python train.py --n_head=4 --n_kv_head=2 --vocab_size=538 --attn_scale=0.125 --bias="all" --tie_embeddings=true --decay_shape="linear"
Each number is 128 + 32 x the weight over its row's rms, rounded and kept within 0 to 255. Layers, rows and columns count from 0. Numbers have three digits each. The size before them is the row's rms in percent of the matrix's.

# layer 2 MLP down, 256x1024, rms 0.123, rows 200-255, columns 192-255
103:169152144180105151151101073103157098165126157111124128154172174115134100171156183145210075113083063116117171150070137097094145091180169139124090058122138114101109089090137073172086071096092118
100:147110157131164147165130078138084117153141118151124123164164138143131146156129103074116168166117103155139114108144085091119088156116168144076142157142168151094155148141148115114053068118125136
102:127197106143151125126173086133106162139116126079106108126171116089105113139197128087109138128084170047082110102150088083094146132174071113058103118072089124104130141161095188149086121155133165
106:147060079090162120131110148176108098076163169146162185157127114154118191115080161177132105119151049145080112134106100092111145167157172139172126148150128162151138116144123121144097091088150160
097:153155104144136135166173149114112114048116124124061142158091148099038156108110135121104147104131074071180098054150138186156096149107170126142085108151100105145132160171171172117137150148134082
103:109198097133116129151131149093159143152194161154105112147169203182133093129144123087145141169144109170132100083107177174148196122098103115115094098143091067145092110150131116067127138158172180
102:170086168112116123111166114113172122088155122183108102112093135092106089112129143125117124115154201115134126112100144131099141136137182119117115156057143198147090129134135074156077166121166125
102:156140120131117209148165081204115113165061187135139086147063139133131115159114144119090066086132123135094095139145090134139099141163093117136096127112158165152139157145115134089145108132139184
102:144076126145167137102191099073117058167189086117185129164143201134113161105136197125172160127129096098135132214168126149125169182117128164154150094142134132115101168160138080079177138102110143
098:170192142136150057149167119113173094069088165083112078105164136153177148109197093152166119095098127148059086063152176153140114081155104161141143086072102154189135150122209146164109115082160187
093:115075139121186071161152152063064060089184162130081178140161146124147163068119055125159173071106119129154124121058177114093158087090136153117122115032067120121136148178155101119088146199081150
103:078093138135154107136107093169154150140135181108152185116189121158086187116122104131147146144162113109149108085150136160140115166157134123131108123079096155038171074129127145137131144094145160
099:162119124120142130106142117139111106156143121122142105192165136141151148157154153151127143120097135097134174079144173142144101123107103172092112126137168150191123108063141169208122149130193098
098:156119118130118119166135136134183115151120128153087146150098169140109123095172121184172139151161144121117107142094132133111110138084135126103120111146113088115163151173136155113180133099143173
096:154106122128186104123117104143181220108129152072148112100160088116110135173144100117082143154109132177112166121054174119139103125138052144132113138162173111141192088122086062090129177139139122
096:133136118132206128090168163125083131149108072244091127077125184126138102138124102126094093121165132120142161132162138163157136083152137125148119141167134059128112096104167120105108129121169097
098:129126169151120124160136178068175115142102137184114140093124104098114141170197091146160064128126158105093103110161110163116142165117158072107085106149143135089144139150149130111146119124100104
095:125147211141129150120103108090176066162122191159046151128179168159127172100154148187125113149141117118149078176118128128133181198125122186114068089128110070116060087101074177139109150112096059
104:171060137150163154150105124066109123099116134118128120121107081059130117134121098130130144118079078089136078089115165106126138105119177069111028156185104088147104084168128190101074108112157141
098:144149145112091156171094113159137155162105133110187198148102110167152141168124145111136140113094119120097105152134089070151136160179102154122152145160149132170066128108109120119093096092121151
099:104165112131074082162124155143109131114140143130083112121083101145150135095139161120139101181086130135155151164072154094101060111111104067140105188173110134195165156141085112140082097112085134
100:145139135062132144114147140113068088139168120138121145120146121123093115153078137153115128060120160116095132171066124183124116057078178107121073120135126094150113156110169105123092112121083163
102:112124105137126135166170096077071116121159157107077138142095128147134140100124066165161128073105164053063121138085134087166113132186104106145131095094157131143115142127165119130166098118181128
098:121160177171128139108144142140111097119116135111150170108175152088111149150131061173143111122120112059112132138136097149128143185172097101110139095135135140120138183095103122118131118121105178
100:134172116159143107121158044153150153164185179098103109131163155127094132144149170126126109140120094080070108097151108103130202164161126116149075067142152105103135143137150102105198110122175140
100:084101149111129101179129152137136182137110114160137117125125133173097087156164136168154114149075179157150162142119187099121136152108116145184099134067091148066153105166142112161171132153133115
104:108140097149139123090099123158112099116130133110150163160069111144139152042086130151151138123109122166122151120109134097080114140139121085118099201190138117135085049180151107103175014121161143
103:119124100115093123134131146161115129051121173121160150080146086112171145073139084170174181085128142124160120133154094107169159168103146188126163140058149134074169169112080142035136188182099120
097:122099097141160117130110079101159133161145165133093112045103121107121101109113103160132173164148101132074186157085110190121154099136152147165083154156075170117126132097139122118103103157129148
096:097136119116222099129140118122058121153184130116130162114154184146102117199144090158122171122145035130090168132143165203159170089179171156110095158159089142110121082083185159129177139141158128
105:089139110128150108113119162168095129118116156159155156111091178152177179184068094134110122090147066081187159119140141148129165089171121160106103116087132113110111078203180119130138111054144136
101:062147120166089097151150083153108128100156155131197097113126163135176165103102161100085102149168100160143137174152097150209105154169131158180115115116183191135105098096152135118171103108069119
097:109146144149132108119099112107137112123114091128139116183178131140065089106052046125199156143108116146093079118131120146124131097090114161103162081095171170138121131111106160100153121093138147
101:127109141101165147118143104103105174086143074106153089137190144076151108124165120141175131141154210179156125121127169141085122164158173098115154215119078143145089160139136170081132118110143100
102:090137167062143079130072138089209109135177152169111126141139192114136025149130111126116197115116122115103113147164092113124137139171177075069139120134086169153175051227097112085158105103165156
103:134102186065092191111131039177106086154112156141089128095128166199176130143096137114177139160114135136177096102114143088107091081159134156087092089118127040140125159178144218204153137130141144
101:136113114077151112145156130154077148186148116177137130102186108151104173141133116148168154102106131193040152114092202148116145139056119179165115159213123139090152120117158116106112145160123130
103:189135151111143118110125162117103111158152096152142117032114097147095105105133166175102054151104146131175136108116132119133133137142112122110109141137137079169072143144137081104162085116126119
098:144121100052169172121116096100147157099084159101122167134145092139122170143105085144052137147133141170043133141092102130071153151130090083088132130135144111113175110156147212109120174131092119
097:104165146131090094181128163093173116117177123173103097088105156110066078109121136145096166066057071108135131164129107182099154120138181126101111109123096157154126114192130111158139127143117140
102:093117155151211144114153129131144093086117062183156102126077131107088124124114153141098152107060126118166128154163148070079100151140181080142130116139127169096090059167107122101101184174141103
101:171159162076192105136172084110135147151126116178069180152196166115158162143144155096229139124148111168091106089158123136075112135100071153149133136126132122118171129159164120123139111126132149
109:128161085119134091159108093185097129092160163145109061108108118137124104174070144095101177124117157151100146147086153155137153114052102140091108133084136123143113064126074117159135127154172151
098:114076143161148172155130133105151138130167098123083151128116174114138110145111124120102187110140130115087116147120141136154132074117082078129066139145093100153175150096071114153166142153089079
102:072111173108156152121153081132113151129161100154165160165138147083105127094088141128110126178162078136148159128161138061143171115068088120109154124139165104153139097147142130093146141202170140
100:137146171076155130065099166162111077117134111187088110091209140128130133172085083109071161107060171169137173136129111155091152188155140158159099110121116137106120146108126083183096109141150100
100:185137123090129123133110072073149126134104171139127074151092130155068157134136129119142143216155149086100159092176118125118172163114168128115138129163121146076107146062185087120123116098163127
099:090080138130138175138161127141149151141165122095149114137193181153107110150105129134121179116129104117112121098117118124081099174074113129094142102127088139122121074119127175131102161156141146
098:116197113132138099172122133113113122166196124088143121125206148111122132108165105150160085100132079153114090131151112124188091124103129117150120197112129098117099149122115152130163124125153094
100:161085118097090158158156136143125194111119120127122118144132067136166190173113141143088108147131161128135181183127142156134155149115196080159133075143122080129085110077147122144081109177115097
103:097140117144134127114095061174136068124140103090084099121080105186158148121088152076157138156181077111123114111171118117166093137099122105135127177092145100131127103156100168120111162159079051
100:123142147177148110182171108123172121065132150103182148110196100108094145172096097145157167164141140120219131100125079114156137095140156118127093110145097081172157057099079085122117097132094136
100:160141145194150167142158168137180154127118100101138104134103117129118125137104144125202110196112149112129126110128069136151135136091156170077193168146086124165156097154179094114115186155158140
104:152149103083164109097135105178106173135158118153131149151169111081101178195167099129202146087095097131083091123156157072179135129200119137139131145155101088088107141132102165132110163122089156
099:186062128139093189131147191144121117138169140116132106162147153049167106081137139176094120162163106111166100110099120107162098128087148085150087101133149119106179087149083097122120125135129063
104:149095084152075131067098126104099068145127107136085083162157126109103084145162089163132125167161118119090111104128139173118154152106099147110111100132175141161126133141182155138093097157112099